python train.py --n_layer=8 --d_model=128 --n_head=4 --n_kv_head=2 --head_dim=32 --d_mlp=704 --vocab_size=2366 --activation="swiglu" --norm="rmsnorm" --norm_place="pre" --norm_eps=1e-05 --positions="rope" --rope_base=10000.0 --rope_fraction=1.0 --qk_norm=false --attn_scale=0.177 --bias="qkv" --tie_embeddings=false --parallel_block=false --init="trunc" --init_std_qkv=0.0442 --init_std_o=0.0442 --init_std_up=0.0442 --init_std_down=0.0 --init_mimetic=0.5 --optimizer="cautious_adamw" --lr=0.00228 --lr_mult_up=0.691 --beta1=0.9 --beta2=0.95 --lr_head=0.00805 --grad_clip=1.0 --warmup_steps=586 --schedule="wsd" --decay_fraction=0.767 --decay_shape="linear" --final_lr_fraction=0.02 --batch_tokens=16384 --seq_len=1024 --doc_mask=true --train_tokens=98560000 --steps=6016 --dataset="wikipedia_en"
Each number is 128 + 32 x the weight over its row's rms, rounded and kept within 0 to 255. Layers, rows and columns count from 0. Numbers have three digits each. The size before them is the row's rms in percent of the matrix's.

# layer 2 MLP gate, 704x128, rms 0.0867, rows 221-257, columns 0-127
112:179072153113094129108204139136166084172162101141104125136117104120123175173110123124126111158102161083082159071126112115147121155089162081114113183109085093144136051191064130123116140120172105125121099112185107177121177074131146092115149075138142163184115123117130129114108142129167107145124131170165068146103146091112160070211147060089079135122108073152129132126119127121109169146132
102:151151108092093144079123129100070054114109147145099154104120140092143118107181172143114086150119204141112143115135089125154105072167118129158124147078125187100091100104106058175151140100069129131123162097077125099099161157150129171119142127126066117153150109102138099081121053082091159134158160163144095144174129152121082154093130164122173083119050125135120138125136138173196141169175
096:101082111103105150143102124117114130136187062092109151121172121117133164147164135195139129134170096147132164132108113163089095117158140090088161155099162164056112115137085122092168101150119151161124121129118108105087096185147059123118107111147070099189111131161191116067050157157136098100132146152164097118094127106207122114102163146164165128115132156206119092114160185107121181159137
098:097089130138111126158197113015169063118180104146119111132199105120112089108158132131179135180121060118104183118182108139138123120174127150104115122090099163084145122136120056131182144072129167144124115163101119142169133098117148141138119179072088117099150171197090150130104128079092130152169098104103176105140106133158117107155139140077150130132120104125160148173143172129131141111072
111:082056178156122128106101064159099123100128135140095127177151128217126111146135159101152194121186090164083117128115134170110146193146118106140069107126142121122120149130110073108095111050124102142096132096124163121127128087125101068179077117118121164101135135172160144098120175147152125062070185069128127096111135135124185122097107104133148158079090129152166174102149113110098169123094
096:142109112133123132147071142108122125091141146174150106172147188147126104129120169074135169174082178148144154086130174138085135060089145103144121144160129171116073228175144100131133106114085153119102127126050102104153155151119117178152121035100142184128121067139106125092144144141094123176167079108145126189140127126091124134135095148136132118167098155140144096199113143081104129070132
095:109069157062161153152168063165145065130201126099129152119125126129145148075142149161169112175114120118132077091120136092162133143108146056098129129168118141163082159129145148153094089183134145125117118155110089128139170140141090144100115095085179140077113089072087135147121112110164176165165131109146115168141183092108108088145144102145045093100096151136150169096191174102170114094147
103:134108100108069140129140084178159086195138134134086116041081118119078111110124165118090106123165068166119109096173118138144145098110052094205091128130112108140108123120113111119107150116150110130117144125130071149129164106135094136136109107058126176081097154097146146102098091151102152140110138145084071228157145135091096140123145087164072125112100121163124200162160088100121097105131
092:117129061080117122126144096147121213155117093078122119141134146175120101183078138076183087142105156150061091138130136193100106161106119092098142139094114116066104164144112100137123131187096132152131104093154136144144107149143148147162126148043069129156144085124125119086150123122089137139142150159151089138115110218130125168109151148168158116100094129119157097200197174111152177128157
097:100095159112129091099093131195110134128150141143107125070117131191139094162120151137143157192111124079127158100155183125068147104072160146059136113131132164142107152159102146131163111097100152162164095148168103118114141184147127126081141126114164157147137094087089194109126109156099132135181108086142202063078168155185055129134122163152137121108111124181187128161129180110148121113186
097:110154162118115161130134058138152161106108150195149096132087092161114115119165168224119129163169131141150046062106116165080096097105118135106122149121144130115161175148102153171136036110145130173093145120157111108096126136132139104064143203120130139126206084118125130107128149122131142146212139132131126101122110119127102124078057167141141137114157163145104096134120172050131109120140
104:149132128138081180110142104093131085086165211166135149127123172110142087121131121118101138122131081116149141100037186083175124138136136121119127182111101124155104102170137114118029161156105118136074122168120139161077142153129109145085113129105106113122118072124036165126180120104114075214130099107112106129122150140172123065180127088102114114128174082134080142150129104149147146118104
090:080121124148188116142088099156102222143136192128120149092142177109071145130193139140176115150140171152122120124137062033109097101099121094117140143146137138127104127105116109142149136085092153165132133101136171151114107169174199122148124131113164112130131132162166098133185131162158123100095139027136139211146131083112182129140152082107169105104118143104106157162134117098119093170153
104:150083118096092115176094050103161101133137108147121125120116112206090170063166094170123133163182148065108130090102170107096079128175153148110125132167151083130169135140140145184118058128108143143116105149150104085160149058114157080108145156128145101164160142106150147093104136127134155122130101141178089161159185147108079082125147126145146130149149113170114176186106194099072137115082
095:166146204154123173142160115130117094037134144141060108189172087163126114144155135095135045150101097062148124132158066117133129071093091151152079149127103105118162159105112085107137113120166112122087130136119089133089125165126164149091075148121064127118143131196186127155110155086156124116118146097125206144098119142189126123142114149131103132125085115178189125157132135133138103111079
095:101102117155147137064134143153099128106158135163118116083044101194116112185122091148112214125136124125145121160068095085106146151132106094069160122127135136148153093127091162124107046164128166184106087182147138109124170126115119082090156155118100117144086134092090118124166136086126120131122121133113142149112102060160155106171095127195112105124210109130112074136147122065078165153110
097:182149127144115089123164173098112130152075128145133154097097146116119065156171152160107122113149188071115072150082157174170133128149127085156160201137111149175145100120080168143192154133112196173155086108131128181117147162140131153135153170098205106124092123117136163141124094093103151197171096091130106169150149134142139131138148129069137106198083115121121170150099144062151120115166
084:114083141144148065190158117150130135121172183121135104109177154134105110067187087110148125139100156067112082096080165146133126149145091116141161112134081113050187139084129090167074169094116168133098076148163135107199146043147163135134136118187139117095137159143130121167124149089126125127060155121129109097125049138176132144137135161127079133117126116151157172133075162106130139103119
101:190145160122108087085137112062106132146176124094085102144106106123122066117158157120112140137193143141090202138086160148127121109152111125087136113125088141182093171149098131132109107094156128135098140128071099129143116187101081175128151095026115166132105076130131082132086093138138142180142109139147088141143078131110155103088150070142053109173100100112089119122143196136092148110173
087:097139147089124074064163130189128123145153158088116135097103155073165160092088125156089142093117127131117114090121155104115166129107103104147165151090069157132078127144107137164100083154128106122103122108184101159142153173125117128139173169084097120090109107096171092110147136171142092147198074110082121117090128118180197143118143161173128219151085137141137175107111094182088151191166
096:092145151129129093103124084141106142124175121107145089111166139140116147061146114135135178141148144142074149119129100090118152121134099144093132137061116144028101151164077062110126175074128125166127135059113165080166115212134116140103133163132070141157177116214129171097127107121094132195112161059084133123095169141156102150128158101130079144137119075103154114149148150116153171121128
088:107077149103168112125156173106120184102135086127082120131078197190077067116180130145138189104136123111095159122100135180075108139153118145188134112130149149167137180120070128145137156072146118168139111105115154113126135146142109113121128164112092126154137246114136153129155064135190152082115089126111100177129175115111102153087139137104177107155127116101129144142086188148123130195139
093:129099136124105174140104102097142084096141152075092166158142153097092129121122100149109162190128063161125112155182106128089152138143100078067161111123146179090124158134099139103063084176139103110178124160137104118126131107105144081154108091183085139116114146113100157119184129149093098107084126091137101077078173186130087110106151173082155113066149080168145159049193144136151143130141
087:077114112139114155074106115179119146124068155073090100127122087166130129161101057137131161135079150163113069099169132101173105132084112112113119110173137074113132120157115110129083132081080111156120128126116166115235117099111158143139137097150061119102176115103141134085088136141105157100108124132152101172131125120109164087053100069136131157173134122121124088133131152118046207158103
098:147135125128124183173053145132147159164217176132143104104159171138116137086177201096133154103124078119135200096104120093115131116151135070115127140123134129125126103105104127167042175098149057156155126186074118117142098133158113102178075159093077142076117102205125082148151174119118110166129113134148154150156140114067138118135127125153150110132142133128134106135109177147117160179176
112:043094145183118083117145092155133122096149072187081103175146151103126131087143125116091144153091118097107172102102154108141123168130143146136186130132094124153160105120070157141115101093124094157138111188134114181144151107132112076058136101127090144128146084131102134112128245105158100144170101103132118103124137148081171104184181076088107150112200114135152107120134141149113171180146
098:110109113130162108162108112141083122121055108092134169079156144106093158133129145133109060116177150109115128128138200113142074137067153141108085119174118109093112173162137090161122119143094060184125092116127122144182151101137174132086089086086118096191110047118130102126139096175103137147132147106109187145125126175127059102109129186150075125131124048079118075162128145127101123108122
092:155142138153134148089122085185122117155144124150075085098108133139053148118143122112143067131108129091190179141147096097139096102069145084110159104151168118101197134137112157124109155148118160147123111144134122144130111119150124128110126147132062128150169144068129131171079116105133113093081169119090134113092150092044099129183115222142115118061102099147113206138044165134095149095121
096:124102106134138115104128119097121085143105117132102126153173131180133115145123175149170157105131074161110061085083087113123086130077159089134088077125111061065157130076117130155100103075164121119132128131146132083211073098074201099126126097116147149112191145153132143111157181137140225075157094148061096175121150136135172149098113100108106140145156155141105146130113104149137149124169
108:141165134145067140106119102145097135097135144048167087112128095144108120066170148150112177138141169153061105093130131123125087124170154107090142158146057138113165116133159095127071120125098112162182157131123148158112193130140127156096135125148136139165119100177128180064146148148127199190068118133151114100147148156143131098126153087112110094148047095060139181148137145132056171120097
113:062085150142116184164157085187133113128161124138082124099092123175078166118172150118139113156127102083151111154164119194100120113130060104136152064137137124116123158104096166181079092148136143144079074145132148094118136125162107180151141151153109125148151116035069148097132185083166126095116143097142097122157092120118077154126178106180105116092159187164086163132078131117160119154118
090:126168121118152118098127108155160071119154155136100147082111170140065066158120155109139192016136125087197161114113099105140153116159140110190107168168096164163148202130092156150115155087142150143127126126118088117160181104147107138128165124118167152137129129134186176077089067165118180117157074139040133103094155113118140077119137174116107085138124132142141142136096123123154118147108
104:090147160084112111137112093194113177148148120109090109113138135202109157056116134176109136139133095114142116118129139111070139173145079156162127162180064123149074136089157085202101089134061103095134127116118116110165121180118126158157133186108108168090170063120137132063147158147097115125140099107072139098154186119070155100145118138133149136160135158064130141134185179121113133167102
107:168051170146144128158085079159163131131216116136096158153164178121115133089123142100169108138130102095057117131107151108096096126127136094141135085133126145148088131159113110135092134168184088150149105117119122093150102115115122078141085070081116132123133099146145123129124111153193155126107189154112142158036141133089039139138173102130178165109111066142207160146154122149106160163139
091:165143150125123154124137095171136112099129167152084128104243078107112133129146190140130104107155114065071109078091154131147117138100107136198143144133122132174141095131098082152051160071115156125128105106101107129154140180123107182160148150129132128082196141071085136071132143156145133077125163137092093129075140181163066086137128123112122131158158118146141130091079195137147157133139
095:170123151134095160114106136091130132162136113156136132120094148136132121116156128165092118182122152080066181104138129136107111124138143119172170154133049100127139148148108132110145163163154142194151094056127131090090139125138104139120153142060116110167169167129148130120124187132217116096121110087186093147205083121148122183200086112075116152124171147113100166209143136107121143070086
100:121109154093084109115091146110125120072187182136126158100083129130084074146085146129133086180145136072161135087134125128116104097109111144139114108179151143164185160211138110130194096113126096164109133160170118089154167085147097113135152138114113150155167066111137088116112094106128054169170106142145140127130125065197136073154085159145196133130154151141171139140139167090093057140128
# layer 2 MLP up, 704x128, rms 0.075, rows 221-256, columns 0-127
107:148119234129122154144118085144131074062071146145125161113157111114121160101130093158061155098103102126232146095147119116152098113103158172163053102107127093145135129181129126158142110132140115138134164157124149158154127088128105135127159125147121089093155091125109187110114167171079099113103066160090144146099093076086159134142106140143155102197133147142124118084106103180136206131111
098:086170125153151105166126074107123094171153093089109159135180114146100130176151144135109091052110150143100151083159084122176097143108113145163187130191170179184155094071125132135170100153116145182138105130142119170119173187144107098118183094109128138176106101100163150155141105147129138110106153137168157104160161096128149101184194081078148174145106116063100103138162138076124119180118
098:130175133135153148089149071076202163179167126117131121166161107058165183112177151101143095167170153087115158118109170173085158080173116105089164133170109145121129097154135163133112149098147104118156125113120121099131168126102162170093154057105157143124069126165223124167122131123090079160150122153119153168152105155114136113171145119093105132139080156117108145204133137104170111069128
104:118158079062119180183179110129104057093124093096113144102167129162119171093126152111149092092100136096161138122099187117165143197130114177117121148148070097114168148154125118134110127089137176149152145042167168125135168108125120082115134132122146100122124158050141186191148142124179201122105127175110180145182108089106159095137136088097104109089114153102111162101134130121157091127151
110:128113165150184124150103121117143150100202058078103130125117046142121099109102125116158133096101177054092076106176117131088130075087148169101112097153170105107126116184135080129072114142114144162139092114166090169140126153120107105091110134109169127090147050106123135131126068089125082154147127148107089178146128094118127101130134197100095196133064113068131096109147114122108103158135
100:167113116144065109042115129176086121132102114081122138099069145102135132156108126152125137156145177172091131159124088145116150188157111123119175200113147066121185154168147146078168100181101126123121107119126096151094129147147148089126154154151161088081131178149142180139111106157166125093108071153139080115074153114136202076145160167094105101168121087136179184145164154141149120093152
100:168116134121096119124103138138157118136098116096115108097131138138159104154069132119110145132092140147136164091131147112182129097109169186150110095043115142126157120096160139175135163156084163083083149203211147152212155078096149143083136150163157134113135142126142142122075140097089134133111105135042138137186109204161115128088118147092160132162122153109174146066074148170100134080139
110:124068159175142076136067135190136130146130155137148139099095133099167068161091139119120167207096153108117116137125126111191107114105158094112132074165080136149122150122193115100113084105127097131135165184163157175196176163102162160114145120113138104129168155090187154176119130163142124156085101165145123126167138173096133111121181112136164118116096108118206198117085131110117112069103
100:126090161139128137129084148100066116103134094132121148131154172109163140077114097131112082094160059137149173114136122059100146143098092118055136115171167161157119098115085170091131173178118073145175115172135105127131075108159106109089187100187129090116118126191128155133093100082186070126107118113161141144126141118114119085165172112117104082094170143102142090100100037131087122140101
095:074153177129134151133103118127114108157146129076125109154092162155149122138183132132093154130187133152143205134159128039110133167069106100130152090146114158115083101130155195144085170155087132156124173142168121138173099186121117141162111143146112110119109080099100159114157108078061198156115091162075129100129158098143145126116119178193100186126104088068175144107117137123070137149127
092:213075161141124136141151115140139109159137162137134141140111136173137178123189147133130121106068195098100130126133175129107191144097196116124163145085140070083063135102130157160116122166137155105096134126105139127092123114117077120148114108108101048167106102137142139143091131124179184094176119142165103145078144088129157081123090118141112120139078143108172099181032103162170103169107
111:166094175064097097090112155162108164165168144152127131108159122140114135142069117116067127172138094114167180081133109093163076079129094148139137156176081157111110104138076072078150168138060142147133178138155130101098132147109099128105078164107102116170130119131100087138085092140113063170144101065162124118144082117179171126194148102146148156185177101117161096137102114139112158086110
091:197124115119056153103098097135108133139208131111139095123057147191168060131123153176167170139141092098142116110161172150064118163182133130140166122188146147121105114111126094091105150161134089125063103132126103132106121132144169116182120137101172138143137173150076085149154097157129095187088096139131052133165090158133162109100109142173142091129079071115156137130154102109132112079111
103:116151109078105102178122108079085156118040132160163066112094143104181162089130056167123112140142132138123164139042158109116165117128150117101131159124159131117150098174117172078128157158104191156118116141150083099158087187140091092157160193148119089139080135168096150184107131169109136108137129133075183101133126147145136090147177148173086175147155125127113153112156126128071104087135
096:146178126165123188121111144165102108148104075166110113148123162102148089100173159148107161089100160125141148112118072163079130091112142128146152097193153098091092151099164107091058053156152143123100144157133050149154104087125051160156191107112148157098136066122188149118169195168148147123109136167089140110079146113131121102060143125127096100093087111125115102115154127116145103167112
082:076095145115127117135071081061139146150109144032137115121134123174087175114079114130136119132169116120038117118157114144126123137122144116140168107134139166102152100058147166133157065136149106143174148122129103152099183117154128104128160095148154120153106161067116206119166129145150200136126110154146129141123175143135094141138178108099070114174080145138060211123128131069115154140152
098:128108072043084130127104112113157108141233153116107153123152159165114121112121152117100123110122113127170158123155116141116143099106117138117120114112107130139080149149210132154079079117122090129134133140134080138088071162135093140124162115126117162177128096074133089090091176167169112146187111155180170136199169129119094088100163091187124156163145057171084134083125142085151085111155
086:152085139090105144140111049120123168080139128115145182112148084079176155088123097191060151117076091096115170080200132082073152126102162135153129130091146170165141137147135155157130123155105122100093140128109125103158178084155120098170140152120115111114144124136105101142165177108131063114129046077115098135162143106110154131177125179180147129178191152124094102087184127151090106125135
100:159084185166142170164087111106121180116146151103148104223152106104140077109135149140129132199136156166102122047132117094110104067105110107085098106095123152087127104133154104162167162172102098126183133159076191117117134118097061177130165146105163132151130119174192118122124112140145127145112169141112189180156067148143112115118161117120111082161078144152112117139148098134165091139074
089:126152134086183081206076136173139206103100133125127117171100138082092135104159107156132142094184201086152167167144116112090089089101073141112123153074146098094154171116175060139117167106109152135132110091095152083118093113136143118102058127155101148122122094186115137062130133063112076156146131147125079157119118153132088082124122093162107102132166157138172089104148109134137111153101
095:087163093131100105126094130122117156097131110179163083086161122115108145081113099125126131161129133136129108154164085106143140128092142145113161090054068141095145134135130134145124092126134145138139119121147161140098127169136243129058095197175100170109176167124124112121112096073124105102177147057085154125172181078125175100107136089181116095135151102170088087115171087073087126144159
095:107115145177129081132115130176160116075143121157140170163107128080141162111082136146115147072123107147139203157106151075097152135072141130096124113061185065188092167126122150092126082100137112157127108137144136142166154132139120117128019126168102129086161145124166097115109162086180175102135178121136130167109059167164109169136095150164126150100166118111095106138145085138162105128200
102:155120152098153174144144123121086113099146129153112081087104101158098163143104105103084122111081175053150154149118104146122096134162174115088133108171092087147096086169122160138174124140096171128114133131091129148114116134164155196103055126125123125204129166118083097141101069113147115115112126188112158147183153089160090049167123132203116091115095076116102153188135192106135103096136
088:148131144179096137181164117089135096112138147129152103106119136182155101136106115170116147148122151127122093102147163096189141057136099144172152129126196127119155150156163127113136118158102143098103101071180145108130119089105163183152146161067132108125171147108111120106087186083076062089123115096075107165194076117061125139107131106108162107186094146144108102106137079138068071146064
101:067089123116142153169137155122107181145176118124129100059164180167120123093114172117103118126129141101130191195110121080117100189192158188098104137129119183172130087125110057165103168100124093165137077094141132143112103175117138106145118123128098149130150056153115187137174102112084050190112140134170128106148089146135119141143135178087111130111147164063116107133109156129098155122153
109:105118072182155134159121035149123126081063095114091120117102127170113137119148093168128138145164114179150110121071138086106110069102092113123080115125149137134142164154149177146088110151138177105134136165098187115167161087121047130070100126135026098134132140107151157153119112125149102100108149101119180182147146085142075100120142149128152132180125178126154195093133144129089085119134
096:119063184096128110150118094125133150117155097118154146178121146111129146138127106123184164114185143093152171178147123174113078114130117093138097092099086171176073134146145074181192127128162102120131121109093067175134118093112196131141113152120136138147137096137110136145190061128162059150108139166151094214135108147107089153113211151139134123170079126178102094103103126118173101136100
096:199125120117163079132138114120134110104095159174153177125154158141196090108111156104135116131141074145101129103116133107090143101187094164139088090182101162125130153147137088138189149052169108125117128098077099111157116145124157116114087115141142123142123162107125148124145125193060088112195130125118181101114058150133049147123117088117237097117116194141119129161096123153141124141167
099:113123161183085125139127135158114150122128157145129140140123160103136145144210146191140156159093122096128106138150113153118159093149116113167169146081143170129153137138157108076155169140172074104160154143114112126080131179073166145144104141137205131035139129137122148115175135122143147135169123163119109076215136099075118120102171053085162146111119172136145134127169091224124103159087
097:143142139114138178076072110099109104090211101114114083132080117123089092123117068170142157113160128139147176155121120171123159113121083118086088118071156154086147129153114128064066132117137158130112129133121054086097081106093103152139180097144079117081093161136068156146093152126118114131195142102092145110120166105122098090057156091158178111122130131132165153138175133134110168130053
107:138179142077129122105111142125123141076062142117122105148112156126160136145146124122151104181113129151154143106177133050184128159062166098085150161097163118168154110181136155139150156186106109131067148157197146156128091174116190085144105134143106093180105108131153111099099169130031086084170132106155126171100104133185157125140108146094155120114193118154164125157109088148123178144104
096:175124148113159167124162114134084086123077129104195033177080110143149154123123154131151124124105177168150078162076118092128098124112124161122081144180076090114159161162170124092153087135116124136119118126118116193150139169132120101114131189163129094149118081121141200149159114129147104082102155113117172053093212133142070172138167121133082156102160119136125083097104148123120121087107
106:151140139120131078101103139197141115148099094132153117123103122106115097167049124197126162155082121094127119173152073107143135148164141145097143116150128108165151144084088131104172112161126116130150153160074077142074155153178151153092131113161100179160075169103134150100145142123045139133154121126114147149116218098163128119138096127050119126139165138109139085200115091141078210157110
104:077121087184108119128054133099115155119210105123138177140108148121108167188109117147087166164102131080134182087115151121134171129110136118078136108137139176129156097130170154060118144098169100165103106120128120139128149160125171092137106095072151121052149129093139103150109140088161128126127092088185146100112099103160154138150075169104123136156185108168154170138134173102162032104175
091:083126069134133184131112137117141175147176140129138128128074145112122088145158194103142134208109123126152111172058134127111134153156167118187135151072088138144140093160146143134121085147159158113172146127106107149111147098129061170097173142067112134108116132176143147161079107201159102145080140145145132131109145104098125132171080168111111123130056136097171143182127127076146111094231
101:173123120101151074132149114122116055165076127118127136129110187124153106096101118186044082115134139138130167153156167114119107107139124113112096125114092161115083140134080119117156214141144105193185119083153088112160132125100128083070143167151161133196107137137111111146115140100202140140094157113125069138183143139113096172173148097110123153189163083154086106151105075133090081101119
# layer 2 MLP down (transposed), 704x128, rms 0.1, rows 221-256, columns 0-127
109:142124127127140147108128155106124174115144162130180061137129112106155152093123074103149175113202123149128114172111153147155112050139146160125160138163087194106154095123143094207091133137144123148089177140114107147100165131152171145156075158150122140126164189047149092089134101132183202100140107101114119096150108169129123150167127141100179171173092066155155154124095101071132078126145
104:155223124095100136097068081138102142126140086089197102124097082134134105106138148098154105117121152143134087072150126138092123137144110142105095118171147134137103108124143154136114165146180136081151157107182128122137071118152128138185147082129177171125241150136183131101137098096084117131131099091165153127196177135100114108103093078064099098127093086111107112183134116100124079153146
101:101075147101133124059059099097154181123082150125112200156124091138140096114106057114090148105124118082098167129140116170158095077121138113084115166170146100133124088130108099173088150112130104114124099143128174125175064118179174152138147081107148137055099148096088113098155116139138119117169114117196144108118135155136156134105168099148089141089060153070140124172135095175112092114062
105:131116053119087130110148138131105170120119176121081131125113130133146153151106142079178127093169097171110121131120136177142091147156101112122083093072105110122073127138155118128175081069151082109112128105088112162108126089072112160138188114129126122065132151139125089088140086156189140070115148078152087046128108149144232088168124150129106130152155076181140139113172156150184127106123
109:088100088159124151096108116163071146161136125095136121075119101121096094122211144121127131102112127089137098115104116143107142190073111119161190113117130159128128141159092105102141142092087071169121137153069084169115151145169090061096094156103091139128223191119168146131088171179085123150130168117116113130108133182056110083098143158155181100086119130097137141087123155177123124103148
100:117114090157107100160112127134116141117123136081161055100164165107114118120131135128132111090062173101164065105115158093101073064152136150146131158104097135112126086124176074142096140109150114160094115102111157207088159114197146134134116102110105175134153108087150103148144162186123131107115108144141084048100102178073146131062107063117055129145160162119174163102168114130131106177123
094:131123103135054163126138135137092214181133136179159141078101206140143170146141203115127130085171124134127185129131164160124115128193086126104119092149132103115097154132090135118085110095122099118120122099088149168088120179163136117174162171133119193135186156084124140169140063073142107144101156155103140128127085135128154166139159119112130196150174121218116118140135098148092091138138
108:122091201149169122136120163095119110113078114073164116072108133113160098149121147109119119112123134144127111140128151140105097128119147152151129097126130103113123136118157082123072107083137141123095128084108182069098123151099094092105129149169094127188175165170188159123137185115200159144096151168118155132152129162141124127081127077117102158022166131168210136092109106151111030114094
097:135190148117102109132120123124095118125201116142095180097091151092089095131098153110110137092145132135109078119091101116106122137148141065111140117183110101155146152128112122176161144142077113169122136100090133047129147033059072134097150119132177145152167159188155093079034112084121143136169099071150097101137142130139117165131105137097116127152106180138130093093166184166142169135143
099:126127110121149128161120177171101155098144124128169169115123149094115135147066147058146097140154127116172163123129154108169087139166144136106124149089112094124143170163139119150154128120117072084101214040082075117142131175106186140072095131093094153165194098142108138134203099128135097137112115111133176101119103113094113168167057139145159181115162136184155145095138080111132124098191
096:081097134077155073145109115113172168104105149125105145112128102166108139146135133131086107143122120202078124182121106159158123146173172147121081110048118099125121171162138138098129075138156130184149037159090118074110123135141127156167112150149135113099098139106105074167159177202101154063099141149095175143178104108168116144174162154137155150129112077130142110056156119151068115145132
109:121170120145129078151091121033175083078125135192112105113144191121100177131106142086144109155086114132121144151162148109192104129117097153162178114149106141162144154101149139107095095172151187112103185159095174107129159119109129179079092134171146143125141105171167064120179111183135163071074105132122117130136140145147094086091093104133165134163135124118121169106163103167126204092102
091:137106154173147150180132108165204142122150098118119107127107146162142114145209138150109070155102145134115116092164085164137122143134097116188124157092105129083112137121132145073096116143118072143096163092105040134100145124131154156100103086189154135122071111104169105090190166200087102131131152161191137112109088136160160135125149104136124155186045136118143089120139150152085155116063
102:134133121040088186095096085123142157164148105142112126108130166166117104134142099134133139121072097129165120165178196167136113174073121120225142138162116119119102113118130090117087165106114107148185123160039144125071119148094151113140062043154141144065072190115111109136129099126191126115086115152122149186153114156124154145141088141118115133145108148123132126113160130121109104095077
097:076074093111169108092153078134098138133166090076140142110158139068120128162120096086148137115160105157124104118178173158135112061129069112112096092131142097124174148155084119142067158145097085100156157131090114105094143213113117143120188139114149199085114156096059120173127123111200127129109136113107103128065096155093146085138118078118133115125158120127158127194147183110135171095115
089:143106144136152117105133154111058155130161107091124132106080068140157132204169117092133116141176170155099137109095118196146085183112104134151125176103127088087074164096078122140086105066119155128107139098079114120155113152150086173094059128153096135111085124085119119091044126160179090159081121091103111168152154122123114151169122145123104109177164165154117069142104105173114155101164
101:141173122121117132109136132116146114155108189119165156175195107139127079143140118146143117095121091072098160128131067108148102210101113176134136129150114199104116145115106156185113185104124149123135150124067150171106222120159135081135148148148074172128104123134134158170085140187156109101092097108067146126164128139178107138133085051115092168164118154140123151104103071193108113136095
089:086069083118118065044104151081119131088148135080132155108131183105132067117166151109148122177176111131103158060126139115110161042191159178169131146123071114117134149124142161135111127159130129082111146135106142085171100154141126136121123121110101161093171107075133174143168132182135119111174064126169121115127145132049146097157114112136147137124204182127126098160159171151101119129122
103:147059068116181128146150132114110131159160083127151111183122152070128088109125178137086137139136196151126110115103178135173154151082157086094111173115099141129116114140121045118116131127152085139122096149083137120117124165124161047121116123152112133148069133153077106117177134107134155140143113107136067115104094088118154151072136091219148088130102049142147082120113118172079086099165
092:133112122100060162158174151145138108064095150112074108137116136158103192080095076090113143091130128108193066135130124153135169085086222079120103144073115121132113123147171095137132125193127146152179080164160063130155104139185111141146084115095135131131075114124096108118152151184115153152127140152087155147147136155141149102170143107110150167104148112156088202144164096099167157134142
096:094147172199122106133084152163142178120121125212060145111211158105046139164175108114150146143114118109092060103097092103123103129134136134121162087180108122084066127141137091081122117098128149134140158139071114136141128130136108099120121176103153094120095146058091132166096112115155151152183122141144094145071168148169098104141137113116195130065113118058146141092161136127122143117151
099:117172123156097130138117181112140113103128084103154082146112109151106131129183100047138148120146086086157116150099107105084100087120105091132142104140133110139152157102087179111178131131089133146083141155168135137068162127079117083131106110152162138127135125213177115109103138091127139101072092175131143051067145192096168110084115088104167097150097120161147140124113221145109176157178
102:142092216101152141109143151181125115134125160102151069061139076082144153125139141208158142099128116120160161073107145152135106103105160119075096103113130160114156153143113091121075159131137132169132146182115134187131178124204155146184133108087144081164195123151155153178106137100152137162185090148113132081142152111097109138120124194108150145081063083132137126160134128127126173167164
094:111112199146128131101162175133204118154129165168156169145156142125098129074101122124142114108172107157127152131096078177115149058149118125117062130124093128167126143125122111184109141100176095073160103146062138097147121081084138211078190143113172137165108125121100158129121190113148158117137129138144111066087121163083151054072130066159166103141146130150113100143128167158109112127144
099:101177137127188144092107187136145113146111148134172105140133136143167111115137129073184096111149175135107126111135124148119155172117203132122053131112094117171140075079186185103033183130145144084138126111169175143169131155133144145144076137121162095107087123188205168175176130137124147083127119154135147125125161138077122118189103166120130092164156196132125103127122125161172128134111
107:129139069113087132111120122159099108085131171092126084086135104131141100127084067191122079114128147173051155087175060115177126105146174121153195106104054149126157175137124206118175121116077139094156060111131040138139103145153102103147121118132159100129118120101123169121155104158145085087122128153150180103143112153126123149096104163128141148115136117167144140097167157113052100137103
100:094098114089195077121140083093136150125199088164176194093111142120156132093085163157149137073191146178120142160155115092122183053136131106111071108107132159155140091106107150164167166054143122135128076130079141096169123110161114117141127136152119116059100148110133131102114127100131149094131109124196108177082120141113114097167101096133121092137165111141074145139173163166157130064149
098:155155115102118086203115116133124111126164151128112157186165110115070119181141126088102041075105139127093056160164173153104106169156142078144160113118171089146120153137036102146160098133127091143125140084099147070112134106146094100125080102097083129110081152085062082199163146099165160144158090121157129104150144179118137123158128146155142176156118166107126156087120141130137141122166
098:165127181150124104095178147146148148120152155157176144092181130173094160112171178147109115171171103158115162181137105097095117132161109105108104122096185156164163133143139062213115195153108084124098114105129174168132135097110143077133109171140148114182119157132056113138132143111147060116105125100132091064131178104065164113199099090150130130131167143139177149144153178141116113128147
099:137119141052121159062119119114102177134132108012161154146092157159170111077127112128136110086119140138181126119185183143131144146097116148165141121122123124122118130096114090125118156093117087131099127156065124104175166174125135067066154103129203118097149165169102175112094125105181150074096085076180140142077078158132117124096122113139163174130147141089119106115137117165065131148123
106:143070116133154112155097109127100106122156149073099194113087182158131120138134182107164087136121141166086105144175171166141090152136159110086125133142129141083115104121132159059161111097138100136139080133086069129109115174147143105158107096132203086092104138180062058085157086098125117093110111129088167131142098107138188189092138187114142086126150064161100097114128182153113130151101
099:153059108104190163144133150070154123087188094110175147128130168143151151120132152113109154164106136101120151099190115119144169145108133116122171079162140128166138141143158091121112156151103137102107121077095175183190074199137123114047110061119146139130107179132126107069119164105162118135105114116151143082095142156120153044150111131162133156147195163151152154100182119115103129184168
103:117135088089148210161162128136087162128136169134069137169131162094104119108179133145106050086123110069101140114130190164175123129125155141126136101121136124140078109138133151118122066137108152103139147093128110094170099065085094095123144145105093117089125087110170190110113096144123062170099204105137215139091151081144132120067135127169154108091144126110153162103063105143145110093127
105:146081120203156119166117140102071181123148175071111149112122174115137096146135132076111102210171179098137138087142123175138121161101173173104128151078109127121111095143176165067096125147164160173098124083157174111105091093155125167099148085128087154134097093139083112123149139089085130128120150119106120080148169106164127082169166151176070078152119104188119108116114120097112063138140
094:140110115194123161166243141117116197146093138151074100166141082162106176137135095129091094103098091071167091148069144127129072089136086115127109087137175178134133120096122144123102138071150190137125159157140094099105155130112156084180135172110070135117196115123129120155099097080136153098122108160156140125099146173115087125119113134126153159161110087114125142083070178131129153158162
097:126114127129106152137118106142100145200149111134154102086115083144161123121219107104121162125100041098202083115135143109124144113110118088123071108119136129117125185114155087107158132155106125087139196118099160154037165153157098134087131133097078143145105179223127127115135151148104106175142177133123181095089133111095153119167177074134152143085130124084090137114076137174135129142117